{"norm_eps": 1e-06, "tie_embeddings": false, "init_std_qkv": 0.0253, "lr_head": 0.00441, "schedule": "wsd", "decay_fraction": 0.603}
Each number is 50 + 15 x the weight over its row's rms, rounded and kept within 0 to 99. Layers, rows and columns count from 0. The size before them is the row's rms in percent of the matrix's.

# layer 6 attention query, 256x256, rms 0.103, rows 0-106, columns 192-223
131:44 49 38 23 54 46 33 49 43 42 58 30 55 42 67 68 70 65 66 63 49 70 53 42 30 52 62 65 36 67 57 62
102:53 53 36 67 68 27 34 83 42 59 33 36 35 42 30 37 59 70 32 49 44 37 55 52 69 81 27 51 49 52 48 37
136:34 19 56 41 18 43 54 69 39 28 50 29 43 55 60 58 45 70 60 51 49 49 43 40 40 44 52 68 42 63 54 81
126:41 31 60 54 44 64 57 42 49 47 44 60 53 45 71 49 40 58 61 51 62 84 24 60 30 36 71 43 39 52 36 81
098:45 61 53 49 49 39 28 55 22 42 47 40 51 58 57 58 58 56 58 63 58 68 41 51 41 32 58 50 24 56 46 93
080:38 32 55 46 48 56 36 76 67 46 53 27 45 47 58 58 38 66 53 46 33 43 55 27 63 55 55 70 57 43 59 58
110:65 47 38 46 34 57 34 40 35 51 48 49 53 53 81 54 63 53 66 62 71 84 28 44 14 37 46 59 17 60 39 76
085:25 30 65 37 52 50 66 48 62 60 67 46 33 44 47 51 40 49 35 39 39 27 54 51 59 65 30 44 89 54 45 38
072:41 15 54 34 34 30 47 53 64 56 58 11 59 55 44 60 36 54 40 36 47 29 65 37 47 72 44 40 66 55 56 67
143:51 35 60 53 55 55 47 54 49 44 53 61 30 46 68 49 60 65 62 60 58 96 18 55 26 44 46 63 33 66 43 78
157:35 46 59 47 70 61 38 45 38 35 51 71 41 43 76 53 52 55 55 69 64 93 42 46 47 32 49 68 16 80 51 85
090:61 61 23 25 49 27 55 50 44 47 63 65 48 42 33 61 59 55 49 73 57 45 62 51 35 76 71 46 46 66 39 07
095:54 25 44 56 38 46 78 53 32 39 54 46 44 39 54 33 47 44 46 36 39 31 53 80 47 81 40 70 89 42 42 19
102:58 53 36 83 36 43 41 35 77 71 57 56 43 61 33 34 33 43 39 33 39 64 60 63 45 99 51 32 61 62 50 27
105:48 35 43 57 49 54 86 58 40 36 55 54 26 62 36 31 49 38 47 37 39 29 59 65 82 74 31 67 92 54 38 46
144:59 69 47 53 50 43 54 44 53 60 53 50 57 48 32 53 49 37 40 24 42 30 59 63 55 73 52 30 73 45 59 28
095:57 57 21 60 50 29 52 69 80 34 47 56 44 64 61 34 71 54 41 68 54 58 54 47 43 53 72 69 42 73 64 53
111:36 28 59 28 32 48 38 29 15 56 58 49 56 62 60 76 27 63 39 48 62 68 51 42 36 49 63 63 59 53 50 51
118:45 54 40 06 66 59 37 35 55 27 52 40 56 37 92 51 72 51 65 73 50 80 45 43 57 48 71 67 23 56 70 66
108:18 48 61 33 32 47 55 56 20 40 50 22 52 50 56 83 33 86 56 49 48 53 40 33 54 36 54 58 47 52 19 49
103:23 54 35 55 49 44 21 59 35 64 61 49 65 50 67 57 46 51 57 63 60 49 55 22 64 45 65 54 20 67 61 51
096:56 29 28 58 71 54 63 54 84 55 46 22 52 58 59 59 66 61 76 47 73 86 35 40 39 63 60 55 56 86 41 82
092:36 45 30 73 47 49 31 39 18 25 51 40 40 59 40 57 26 31 41 32 58 29 62 73 39 59 50 44 53 53 41 41
123:44 53 37 27 39 28 45 30 36 53 62 39 58 51 66 81 65 69 45 50 62 58 37 39 47 47 68 72 34 59 44 60
095:48 29 57 39 16 13 29 30 60 41 37 41 56 60 52 60 53 59 41 29 33 45 19 68 46 48 64 37 46 50 08 26
104:39 60 30 69 57 55 62 40 78 67 64 30 50 37 59 56 66 43 76 31 53 55 21 52 58 46 55 48 34 35 41 56
113:86 44 69 45 47 62 65 37 48 39 29 52 51 53 36 24 48 39 37 44 53 48 46 73 25 59 35 23 56 36 38 53
101:79 70 58 08 38 32 54 30 38 57 55 83 60 43 38 46 47 26 49 47 70 34 41 27 54 53 46 46 61 26 46 34
088:38 41 36 41 82 60 66 44 57 29 38 21 30 42 64 32 39 61 45 61 20 71 26 64 65 61 42 66 49 70 39 49
094:42 21 64 62 71 52 63 43 52 46 56 35 58 40 51 57 60 54 58 40 23 58 49 60 42 51 43 59 59 47 23 62
093:18 60 48 59 68 33 54 28 36 59 62 39 31 47 40 61 53 54 38 67 89 52 62 51 44 90 54 31 44 67 49 77
100:24 87 41 41 27 37 47 25 25 28 47 52 62 74 49 66 62 43 54 61 70 36 50 38 45 36 46 71 66 46 38 56
077:49 51 45 53 75 38 32 46 43 63 45 52 47 34 50 65 53 51 55 65 68 50 63 24 48 78 68 58 45 41 59 42
112:63 49 57 54 30 55 33 49 45 57 48 60 43 58 58 38 58 62 58 45 50 71 23 58 39 37 54 48 47 58 25 43
066:22 47 34 40 68 38 50 65 52 52 53 40 40 38 49 61 45 56 54 65 46 28 52 36 62 72 67 71 58 53 41 66
099:47 48 43 42 52 65 62 42 37 53 60 59 64 33 41 43 58 61 50 43 51 66 65 36 47 51 53 60 29 37 62 62
098:39 37 49 48 47 48 46 62 51 36 49 42 36 42 45 57 45 47 64 46 28 37 60 28 64 51 60 83 57 52 60 58
109:61 62 29 50 65 42 54 48 70 64 60 60 52 51 17 38 44 50 33 43 43 22 73 56 60 73 32 52 86 31 54 07
084:37 34 57 50 60 56 29 62 50 41 59 34 43 49 46 52 47 53 56 42 25 50 57 43 57 53 43 59 50 46 58 74
103:56 66 53 58 57 45 84 44 56 54 41 63 42 55 49 27 26 40 57 59 45 37 50 61 43 42 58 33 68 22 41 00
132:43 48 44 47 42 37 61 61 53 52 51 38 43 48 23 26 46 43 38 45 43 24 82 70 73 71 25 54 82 33 65 16
072:34 48 39 55 72 57 51 65 85 48 40 48 56 47 55 59 37 51 60 51 32 62 63 35 55 52 64 55 31 62 55 77
073:56 47 63 67 55 52 41 49 96 52 45 58 44 43 39 54 49 69 56 48 28 67 57 41 62 58 50 33 45 33 54 53
117:53 53 37 46 71 56 40 66 67 47 36 49 52 55 75 51 65 66 58 60 56 58 21 10 41 46 73 53 25 67 59 72
112:63 70 45 34 70 49 32 45 34 29 60 59 47 29 63 51 67 47 66 59 60 72 25 51 25 41 71 60 10 68 41 58
099:76 59 36 53 38 45 41 75 60 20 37 36 73 59 56 43 59 36 46 35 43 31 70 48 50 53 37 39 49 38 71 41
105:56 40 30 23 96 69 57 64 24 26 53 50 46 29 67 34 53 59 78 46 34 58 26 44 51 59 54 77 35 72 47 68
095:72 77 42 29 31 25 29 59 66 46 42 48 43 36 36 42 61 53 54 67 42 29 61 42 52 49 49 56 14 47 44 24
123:57 50 44 42 55 54 35 43 40 64 57 58 63 27 55 41 63 67 56 59 58 60 51 30 58 36 58 52 19 50 66 47
113:50 65 48 71 46 57 58 48 68 63 59 32 48 65 26 50 39 41 52 29 64 45 51 63 22 75 34 43 68 47 40 25
097:37 53 60 84 48 59 53 64 44 44 47 69 76 60 33 48 52 41 48 42 49 14 57 41 33 49 45 50 53 24 56 80
098:33 38 44 74 64 78 68 53 40 50 65 43 44 61 35 58 08 35 54 07 81 24 36 54 38 46 55 36 78 36 41 49
136:64 62 53 28 44 26 50 52 29 56 47 47 47 45 46 76 50 67 60 62 53 43 37 11 48 56 74 80 31 71 41 49
099:55 64 45 58 52 76 39 45 49 45 67 52 44 62 75 27 71 31 36 68 37 86 88 79 54 56 20 61 42 47 99 60
097:52 45 30 44 42 73 57 46 70 64 61 39 69 40 53 69 34 71 39 78 50 71 47 61 51 61 75 31 71 56 67 47
128:57 46 60 73 59 55 51 52 54 43 48 63 28 64 36 55 44 46 38 34 49 25 71 73 41 53 37 47 66 34 64 66
099:48 65 50 37 46 52 19 47 50 38 48 20 51 50 60 62 50 63 69 36 45 56 72 59 52 34 47 54 35 43 57 42
119:70 71 54 56 55 55 53 49 65 51 42 59 56 57 35 15 31 40 38 51 38 37 52 67 67 42 32 34 65 43 52 42
092:51 56 72 24 70 35 50 50 53 54 52 68 40 66 34 49 43 44 33 64 60 35 55 71 48 27 50 46 72 50 66 55
097:19 60 50 65 43 39 31 65 26 47 39 40 58 51 31 58 29 48 44 51 69 46 71 36 76 50 51 56 65 22 66 44
096:31 57 25 65 51 19 23 65 66 56 59 27 99 46 47 61 40 49 50 41 64 63 53 43 54 52 55 37 48 18 55 42
099:63 54 63 47 54 66 57 33 26 45 56 35 30 51 45 56 28 31 55 25 66 44 56 73 36 24 28 48 56 29 53 57
100:46 49 40 50 26 37 60 34 43 41 42 41 55 42 44 54 67 61 52 68 57 69 67 48 54 41 32 61 54 48 62 34
097:54 47 42 49 94 58 83 15 32 56 45 66 48 58 47 60 74 47 65 56 56 45 53 51 36 07 51 51 65 20 59 40
098:40 56 51 30 82 41 38 84 25 30 34 68 31 65 74 39 43 37 32 52 47 54 78 40 65 54 48 83 50 63 68 65
086:75 82 32 47 59 43 48 45 74 54 84 56 33 52 54 47 72 46 64 60 54 63 55 82 49 54 59 38 36 33 58 51
094:42 63 43 69 63 65 74 47 81 39 66 13 35 53 49 52 28 32 64 22 43 11 59 63 55 54 52 43 38 35 38 42
089:64 51 44 42 45 64 61 60 54 35 41 58 62 45 45 32 34 52 30 53 29 45 78 34 55 52 42 66 44 27 81 43
091:85 48 39 56 27 57 87 41 79 71 77 66 43 48 32 46 57 55 57 37 23 39 24 45 44 48 73 35 60 20 40 29
091:41 77 50 53 50 62 62 79 37 66 58 37 45 45 36 85 20 65 65 39 23 21 40 42 69 38 82 28 35 44 33 48
090:72 59 35 66 37 68 75 43 87 73 57 73 39 28 64 56 38 50 41 47 55 36 58 64 52 43 63 60 51 14 71 33
096:46 44 60 62 60 67 45 58 35 34 63 21 66 53 22 60 26 52 44 59 64 33 46 68 46 40 68 54 59 46 29 54
094:23 37 61 35 70 43 24 28 26 25 37 69 14 50 62 55 93 23 51 48 57 76 29 56 37 62 34 53 55 54 36 79
099:63 54 38 69 47 08 56 52 38 48 51 51 48 59 51 46 82 72 42 35 40 78 42 61 08 39 30 54 68 43 58 50
095:55 72 33 31 40 48 39 49 60 64 58 63 36 31 59 43 56 36 59 39 45 54 55 62 33 61 37 42 34 43 48 52
096:45 62 68 28 09 37 28 53 73 84 66 46 53 49 42 61 50 34 59 34 69 39 53 53 53 42 54 15 40 26 64 32
087:49 54 52 47 58 80 67 51 52 58 52 57 50 77 38 50 33 39 47 80 49 36 51 25 85 54 68 48 59 36 57 66
091:55 40 59 64 34 34 41 47 63 62 53 67 59 38 48 42 82 42 59 46 41 64 47 42 35 53 32 33 47 49 29 43
099:49 60 53 96 51 26 55 34 45 54 40 48 37 82 56 36 79 59 44 40 81 65 48 35 07 53 35 57 52 63 58 38
100:48 49 68 39 47 43 35 52 56 41 60 42 56 44 44 50 33 47 73 57 58 59 57 37 38 55 66 49 28 57 30 47
094:36 32 48 80 29 72 80 04 66 61 45 63 71 52 45 43 73 51 51 29 76 54 40 56 59 45 59 56 50 43 37 42
099:57 91 59 00 54 36 27 45 23 48 86 30 63 47 58 99 42 53 62 47 60 54 55 75 68 11 27 48 53 46 45 56
094:61 47 63 38 72 13 39 50 14 20 28 21 48 84 39 56 60 64 33 72 63 58 65 63 38 77 48 55 57 81 66 59
087:43 60 54 57 60 25 50 42 31 45 59 52 36 42 36 75 57 69 40 54 68 37 61 71 39 46 30 52 53 59 48 67
092:48 56 42 56 78 52 61 44 56 72 58 39 40 32 51 66 53 49 74 70 58 62 65 46 60 55 58 35 34 68 44 39
091:68 56 49 51 55 49 73 74 55 29 48 16 51 47 50 28 31 62 22 55 17 47 46 83 62 60 26 57 76 31 79 67
095:40 62 50 40 44 39 57 51 38 44 37 38 59 80 53 55 22 70 69 51 47 38 50 35 31 59 52 60 48 60 55 31
094:51 38 63 57 63 50 41 44 52 61 50 61 34 43 64 44 51 53 43 13 27 39 75 65 38 58 39 17 42 31 60 73
091:23 30 20 45 63 75 73 43 70 32 44 35 70 63 56 31 47 35 43 83 62 42 42 35 61 50 63 59 65 48 39 43
092:50 51 47 61 61 66 45 35 41 42 46 56 65 54 58 79 58 44 62 57 46 73 59 60 36 47 60 77 46 55 69 55
091:53 40 58 45 23 40 48 54 31 56 39 48 34 64 46 61 69 54 40 70 45 55 54 48 66 45 31 59 65 54 59 63
096:44 62 38 57 66 83 82 31 42 55 52 39 60 77 55 54 67 56 56 57 47 68 44 53 47 40 38 71 77 56 45 39
085:50 42 54 66 64 81 77 58 67 48 59 85 56 50 45 40 61 36 54 55 62 63 60 44 29 35 56 59 53 40 52 69
106:58 53 31 30 57 40 82 52 67 47 48 51 70 60 60 56 43 51 69 34 62 41 46 23 43 23 59 63 59 57 34 16
097:79 50 49 46 58 36 70 46 79 53 47 43 36 48 41 44 67 54 52 49 42 78 50 53 30 28 28 51 62 40 30 40
090:46 66 63 36 85 43 84 48 32 67 60 41 30 84 35 67 34 66 50 62 76 57 35 20 64 54 86 49 61 46 39 33
093:35 69 36 31 36 63 23 37 47 39 67 43 78 68 47 60 53 30 38 66 78 69 72 61 75 55 45 53 50 62 54 65
097:62 63 40 42 52 41 77 38 39 49 63 10 56 46 31 56 50 48 68 44 45 23 45 67 27 65 42 29 54 38 29 58
097:32 47 38 43 59 44 56 53 48 38 39 58 89 66 59 55 53 34 49 53 38 56 36 43 72 53 40 62 58 40 48 33
089:58 42 53 50 49 51 57 47 67 64 63 56 35 60 58 73 56 40 31 49 60 50 55 36 32 68 45 30 59 25 92 74
101:40 54 79 26 46 56 26 41 14 37 68 63 24 34 74 70 48 31 49 58 56 72 61 57 60 30 57 71 38 41 55 40
096:47 71 26 51 67 35 56 32 41 44 41 58 78 53 67 50 65 55 56 64 52 75 34 36 41 36 67 69 37 62 24 25
085:69 57 59 19 52 41 59 12 44 46 48 55 49 53 62 78 48 38 52 81 42 26 46 48 46 24 72 28 55 50 46 32
089:39 33 93 87 36 75 40 51 19 47 18 68 46 58 33 40 51 47 50 52 50 22 46 38 52 42 54 53 50 73 50 75
098:50 60 36 45 58 39 65 50 58 46 36 76 40 53 47 38 33 67 32 46 47 30 52 20 39 72 64 43 51 41 89 55
093:44 59 65 63 42 39 49 66 25 53 30 63 44 55 42 46 69 78 46 60 38 40 49 13 43 38 48 55 78 51 42 67
089:60 44 58 60 33 63 69 39 38 42 38 66 45 65 33 56 31 56 23 59 33 43 52 39 66 98 53 37 58 55 41 53
# layer 6 attention key, 256x256, rms 0.103, rows 0-106, columns 192-223
105:36 41 52 35 56 37 27 49 21 62 40 19 63 48 54 63 59 39 66 55 25 52 44 40 49 30 67 77 33 58 59 65
097:41 75 53 64 53 47 58 52 45 42 82 68 36 52 63 63 46 23 37 63 34 47 80 58 66 52 62 44 52 44 51 46
073:38 50 69 44 69 56 22 58 59 47 24 41 46 54 62 21 51 34 45 24 21 44 45 31 60 57 61 40 55 40 33 19
111:29 44 60 34 64 54 44 25 36 45 52 41 66 48 47 38 42 41 47 45 50 87 44 42 16 36 32 42 46 43 43 60
071:42 46 47 26 65 49 29 46 54 65 46 55 29 45 64 33 40 31 31 27 35 58 37 44 33 47 67 59 50 23 28 30
122:46 48 49 45 41 38 48 52 46 45 49 40 50 50 70 75 67 60 74 62 55 45 35 51 71 41 45 54 31 63 51 57
081:61 47 60 38 52 24 52 50 57 43 42 52 44 51 53 66 53 40 51 55 42 42 26 46 35 38 57 73 58 61 50 41
089:69 40 39 64 43 50 57 86 62 20 55 37 71 39 41 31 52 70 65 45 66 49 48 37 67 76 38 54 39 62 53 64
088:53 42 75 55 51 61 50 55 55 23 57 41 48 37 49 45 61 71 63 66 51 50 40 42 67 50 28 57 54 47 48 61
153:56 18 34 35 48 36 41 46 35 43 46 40 57 44 58 73 65 60 59 54 57 56 48 35 45 31 68 71 20 56 55 61
179:49 33 57 37 38 37 41 53 31 47 38 29 57 42 51 73 68 60 67 72 49 50 34 42 44 51 59 72 41 53 47 67
097:60 65 57 61 38 31 44 44 60 74 59 56 29 41 60 44 51 44 41 41 49 36 33 60 44 45 68 58 49 68 32 59
105:34 88 57 73 54 63 50 40 62 60 40 59 57 62 39 60 21 44 46 40 52 46 64 53 50 35 58 31 38 49 48 47
134:62 62 47 49 36 45 58 53 71 59 58 68 38 49 51 28 36 38 30 42 56 21 54 49 50 45 51 47 49 62 39 31
088:41 61 48 56 45 52 30 49 61 61 36 51 76 52 39 63 25 54 57 44 47 61 54 70 35 41 58 41 50 49 50 63
201:59 58 48 74 54 58 68 43 76 56 69 66 44 52 41 28 38 47 25 41 58 43 67 58 53 62 42 37 58 49 39 38
083:49 50 56 64 70 33 42 39 19 65 58 49 27 26 62 33 68 40 51 38 50 47 63 84 70 69 60 60 65 70 34 69
090:47 52 50 43 40 73 56 56 41 43 53 54 58 60 71 55 54 57 52 60 49 52 25 27 56 40 55 54 36 56 54 53
128:58 34 64 49 40 32 48 52 36 61 51 37 56 58 47 51 61 56 56 56 48 48 44 38 57 65 62 63 28 65 32 63
110:35 49 56 35 50 59 48 65 44 40 49 40 58 66 45 74 43 44 64 43 63 50 41 27 44 37 45 55 32 54 60 65
121:32 44 59 37 58 46 66 60 46 27 36 42 38 43 63 87 64 55 70 64 65 56 26 34 36 49 52 60 53 46 53 62
091:74 35 45 46 30 49 61 28 39 48 53 59 57 48 71 23 51 33 27 39 26 33 44 57 61 66 51 52 39 46 77 48
112:65 70 65 55 52 71 64 44 69 57 50 88 58 61 45 55 23 55 44 50 40 34 63 54 48 63 27 30 60 37 53 30
082:58 51 51 59 41 61 42 39 51 42 59 75 49 74 54 40 49 37 50 50 35 48 64 42 53 48 48 57 56 54 67 49
084:62 43 34 45 41 54 41 43 51 65 63 31 67 31 31 75 17 65 61 50 54 57 57 26 36 49 08 56 09 60 83 43
093:59 26 29 49 44 47 62 32 51 49 46 50 66 34 61 61 36 47 36 82 63 57 65 38 38 62 58 75 36 45 51 37
147:56 71 51 77 46 55 61 45 47 61 57 71 56 66 41 30 44 35 14 20 39 38 77 50 64 36 30 28 60 42 55 25
098:65 51 41 73 45 67 58 54 84 65 66 42 58 64 37 46 36 57 62 54 52 48 46 80 37 59 65 39 57 50 69 38
086:51 52 56 30 39 61 33 54 61 41 29 43 73 17 46 65 30 53 54 59 58 57 62 50 49 29 61 58 22 43 37 57
108:48 27 42 29 24 47 50 49 40 34 48 31 42 34 85 43 55 38 56 38 49 51 55 26 53 19 58 71 28 41 58 30
092:46 52 51 19 37 36 39 56 56 25 34 50 36 36 70 55 49 72 51 68 37 42 25 42 55 37 77 78 55 45 29 58
094:37 37 51 15 69 25 22 63 37 61 52 56 41 42 50 78 45 57 65 55 56 42 48 67 36 64 40 52 53 49 57 63
094:57 63 35 39 65 30 48 71 58 31 55 37 43 47 55 54 63 40 58 35 42 35 46 52 51 56 58 72 60 55 50 46
104:38 52 54 53 56 59 58 23 24 27 47 54 46 50 61 58 55 57 25 61 64 70 61 45 49 48 32 46 46 48 82 73
119:40 49 52 40 52 46 43 55 44 27 51 51 39 53 66 56 56 54 70 56 61 40 22 47 54 47 55 52 41 64 39 55
116:24 54 33 78 72 45 29 57 66 61 49 56 32 33 61 58 42 63 63 59 37 51 45 60 30 59 74 63 35 69 61 51
132:53 49 66 32 47 31 39 63 50 22 36 41 42 55 48 58 76 55 60 60 47 45 35 55 65 44 61 47 53 59 31 60
084:67 63 56 69 31 68 51 52 47 58 71 46 57 51 68 46 44 55 57 66 62 49 57 50 69 51 35 44 59 54 62 47
125:60 34 49 41 26 39 36 58 53 36 42 30 45 45 69 69 72 50 81 64 59 46 29 48 53 27 48 69 35 70 33 57
097:36 58 41 56 51 55 51 52 48 58 57 59 53 36 43 42 40 55 45 37 66 57 59 52 31 52 56 43 40 44 66 46
121:38 78 54 68 53 68 43 50 54 52 56 54 57 48 50 34 36 50 40 36 43 50 61 53 58 53 44 25 58 42 44 51
097:77 32 44 49 24 55 51 40 47 34 54 54 33 38 59 48 64 61 52 58 61 34 32 47 47 45 38 81 41 56 33 45
091:69 30 48 54 26 47 61 41 44 33 71 53 48 43 60 44 69 45 47 51 66 39 43 49 74 37 43 71 55 54 44 44
120:70 25 51 33 47 38 44 51 43 29 50 29 37 26 59 55 62 45 59 67 50 64 30 50 34 63 54 71 42 56 33 55
120:51 42 45 48 35 35 49 52 54 62 36 23 34 38 49 86 73 53 67 67 70 50 35 57 45 49 62 65 32 53 44 61
097:30 74 39 54 72 39 51 32 53 75 64 59 24 39 34 37 57 39 49 30 46 44 52 82 63 79 24 51 46 44 30 53
112:51 47 54 57 30 53 48 58 71 27 42 17 39 36 62 72 65 49 65 64 62 60 40 50 32 48 60 52 32 54 53 52
081:48 51 58 58 57 45 78 58 58 56 42 16 05 66 44 33 81 29 50 40 55 54 47 63 66 56 90 35 56 61 28 58
151:36 30 55 31 47 38 46 61 48 17 38 31 37 51 52 68 73 72 64 66 38 70 29 27 41 46 53 65 29 43 50 66
154:57 56 45 60 57 59 62 37 59 73 64 73 68 51 43 20 26 35 44 45 68 16 58 65 53 58 54 40 59 61 58 36
078:31 32 54 27 54 59 55 43 33 35 48 84 34 46 58 46 57 39 45 26 50 69 65 54 58 30 38 55 70 24 41 31
101:46 52 44 72 56 64 58 41 64 63 60 68 55 40 62 33 30 49 38 64 54 40 34 60 48 67 41 47 66 47 60 50
089:53 37 57 50 42 58 42 41 48 35 58 50 40 66 69 46 57 43 52 53 45 44 45 55 58 37 52 59 67 44 66 58
096:67 70 53 66 48 27 37 53 52 61 16 62 39 68 36 29 61 49 43 44 20 29 65 49 60 62 73 54 49 48 30 43
087:54 56 85 49 59 30 58 52 38 70 45 67 40 55 59 33 54 43 41 48 35 38 67 44 62 61 40 78 44 88 35 51
153:63 63 62 63 47 54 58 33 52 47 47 75 46 67 38 30 37 51 23 38 25 44 74 57 60 56 43 30 64 39 35 32
084:42 35 51 78 50 76 78 43 30 83 49 42 68 55 37 34 49 19 45 29 58 27 48 53 57 64 60 39 24 52 48 58
170:66 58 46 65 55 63 60 49 65 54 44 65 55 48 41 33 43 33 38 27 47 37 67 54 51 50 35 30 57 30 40 14
082:63 28 50 28 33 42 36 53 46 47 41 59 60 42 43 59 59 68 49 49 39 64 29 56 54 62 46 40 67 54 32 62
079:38 44 83 42 52 62 57 57 38 37 46 59 51 56 42 64 23 50 54 46 42 34 44 72 13 50 20 41 50 73 34 45
084:46 39 69 67 28 67 59 33 52 71 55 71 40 41 48 55 45 30 64 39 52 28 53 51 44 54 67 63 45 65 37 43
099:60 73 34 67 61 66 61 56 66 67 50 63 57 50 61 61 41 25 40 39 51 21 62 69 69 42 60 28 62 51 61 50
098:19 36 46 27 56 40 10 66 46 72 56 42 31 57 67 65 57 48 68 57 50 58 16 59 49 51 62 66 59 52 36 52
090:53 36 50 53 50 47 50 65 63 29 61 39 59 29 57 47 26 58 20 55 61 43 54 38 60 76 68 40 69 65 38 43
088:53 49 76 55 43 51 45 63 43 25 19 23 58 24 18 63 53 68 87 58 31 51 41 57 43 57 71 30 50 67 44 71
080:66 51 43 33 63 41 44 52 62 36 24 44 49 43 42 50 68 51 31 42 54 41 59 16 40 55 79 66 22 40 26 72
087:42 61 39 53 55 70 51 59 55 56 48 58 58 53 62 46 35 27 47 65 61 57 64 48 72 48 29 46 38 16 49 39
084:24 53 61 55 72 31 10 46 47 51 45 32 54 40 32 60 77 66 73 48 47 48 49 46 88 39 47 58 42 52 32 74
105:59 52 40 68 61 57 50 47 68 54 51 66 58 67 48 32 37 40 35 49 71 56 81 44 75 41 54 50 48 42 42 51
079:34 51 48 51 51 42 47 34 41 44 55 54 46 52 36 43 45 41 46 55 94 41 61 42 35 36 50 53 70 44 52 67
086:26 76 53 59 55 41 29 44 56 59 54 65 56 70 49 32 67 56 65 44 50 64 51 44 99 45 27 40 76 43 30 39
099:37 35 48 37 46 46 44 49 28 54 50 51 43 44 62 75 78 43 57 56 35 53 40 40 47 26 54 62 29 50 60 83
084:64 46 60 79 21 28 68 52 61 53 56 55 74 54 33 57 32 67 45 52 24 54 70 33 63 66 66 41 55 77 62 60
083:55 25 47 29 75 86 36 29 75 60 51 56 28 38 48 45 51 52 62 44 68 37 66 75 51 76 46 42 65 70 50 31
085:39 64 40 72 63 34 46 49 54 51 64 49 57 40 31 48 44 38 63 64 54 43 51 44 80 41 39 59 42 39 51 52
091:50 41 05 60 55 59 57 44 47 81 59 63 64 71 76 33 49 48 55 53 67 56 31 59 33 73 57 56 52 59 44 53
073:52 29 54 33 55 22 48 80 35 14 23 25 62 44 68 45 46 55 58 56 32 63 43 39 30 42 73 63 58 48 55 57
078:65 53 27 36 46 39 44 44 58 66 53 30 15 31 57 64 50 62 57 54 58 60 81 62 44 36 60 53 42 75 86 48
090:65 38 37 34 56 48 72 62 50 32 53 54 47 37 72 71 59 66 47 61 29 37 69 48 40 49 52 39 41 37 72 64
110:46 54 41 28 41 43 50 46 43 62 65 37 34 54 74 68 57 51 69 52 62 34 21 44 47 57 69 57 32 42 55 61
100:59 45 14 59 56 55 52 70 57 70 72 80 43 45 50 45 35 54 36 19 56 52 83 36 35 33 29 55 49 35 30 28
088:52 31 57 54 71 55 47 38 56 57 49 57 52 42 45 50 60 52 80 52 59 51 63 43 41 70 48 58 56 46 54 81
080:35 27 63 42 39 47 47 52 41 36 48 51 37 08 71 40 63 54 49 34 23 39 46 50 52 42 53 44 62 51 53 75
084:29 50 58 44 57 21 14 57 37 31 60 44 40 44 59 64 70 62 68 33 53 54 47 30 43 24 61 78 39 57 50 83
082:51 47 31 63 31 44 56 48 69 77 39 58 56 72 71 20 57 31 41 47 68 36 42 58 30 69 73 53 81 50 50 42
089:49 70 60 48 60 49 31 43 37 36 42 60 56 52 34 51 48 25 45 44 42 51 76 44 81 09 36 38 43 40 25 33
084:53 53 58 61 75 67 91 64 38 41 49 49 57 60 42 28 50 39 30 48 46 29 70 59 65 30 64 42 55 21 44 65
085:32 86 46 57 51 41 42 38 49 30 50 57 39 20 59 43 49 51 52 29 71 54 58 06 81 19 57 59 40 40 42 33
087:50 45 57 42 48 60 16 71 44 49 40 49 50 40 53 46 28 51 54 37 22 64 55 52 62 33 48 66 38 43 40 61
089:38 38 50 48 67 49 31 59 55 72 66 42 38 67 43 45 56 62 66 42 77 13 56 52 43 64 47 51 45 71 36 66
082:49 43 65 50 51 53 59 23 48 47 54 42 40 96 33 33 38 64 72 42 35 48 38 52 52 67 53 21 64 77 46 43
095:45 38 52 61 61 47 52 67 30 41 72 56 53 73 54 27 47 37 23 48 58 42 54 51 74 57 39 34 70 44 53 46
075:55 64 47 49 54 27 39 71 13 74 45 15 20 54 65 57 63 59 41 62 34 53 43 35 55 43 76 58 46 51 52 47
082:64 40 46 49 65 75 55 65 65 74 47 41 47 39 38 38 30 43 63 54 81 44 54 69 35 64 47 49 71 49 52 60
093:49 45 55 56 47 60 53 53 50 49 63 76 64 56 52 40 43 52 31 11 47 42 80 51 95 54 25 21 39 44 56 27
088:74 48 49 58 37 41 59 36 43 30 48 75 59 43 64 31 41 35 27 69 52 47 19 50 31 63 39 28 66 57 34 39
086:67 25 70 26 68 33 65 81 61 57 26 36 48 48 47 43 48 56 62 53 26 38 29 29 24 78 59 57 25 59 26 37
087:62 48 60 42 45 66 59 38 82 59 72 53 46 47 74 45 53 13 23 40 51 46 32 55 58 26 41 63 62 39 59 28
086:45 41 56 54 48 54 48 62 37 42 47 70 37 17 53 43 49 36 50 63 49 78 61 45 47 37 43 60 37 50 46 38
080:76 51 64 60 23 32 78 67 31 33 39 43 52 57 65 26 39 52 33 58 16 53 52 51 50 45 94 70 54 66 38 57
093:55 61 47 52 30 20 48 73 43 37 43 38 65 62 48 90 68 70 57 67 39 43 36 50 39 66 58 46 25 79 59 88
084:52 36 40 26 47 50 39 58 71 54 41 68 57 22 37 49 28 53 55 55 56 44 47 43 40 81 18 54 49 39 48 36
075:50 65 68 51 43 34 27 65 69 76 25 45 58 64 44 36 46 72 26 31 61 53 40 40 50 50 41 71 42 53 46 58
089:50 56 45 42 60 27 66 42 47 61 48 32 32 68 46 67 60 71 34 39 48 47 35 76 32 52 32 28 81 57 74 55
089:52 67 71 65 51 44 51 50 33 32 37 54 42 26 31 43 37 57 28 50 38 49 60 73 68 53 59 39 64 57 01 50
084:50 20 62 38 73 57 60 57 40 00 55 39 51 47 43 48 43 53 58 23 55 61 78 61 67 55 46 31 40 41 73 49
089:54 65 68 62 41 41 53 42 50 67 59 43 31 62 53 46 43 51 40 59 27 47 34 67 55 22 39 61 49 52 60 31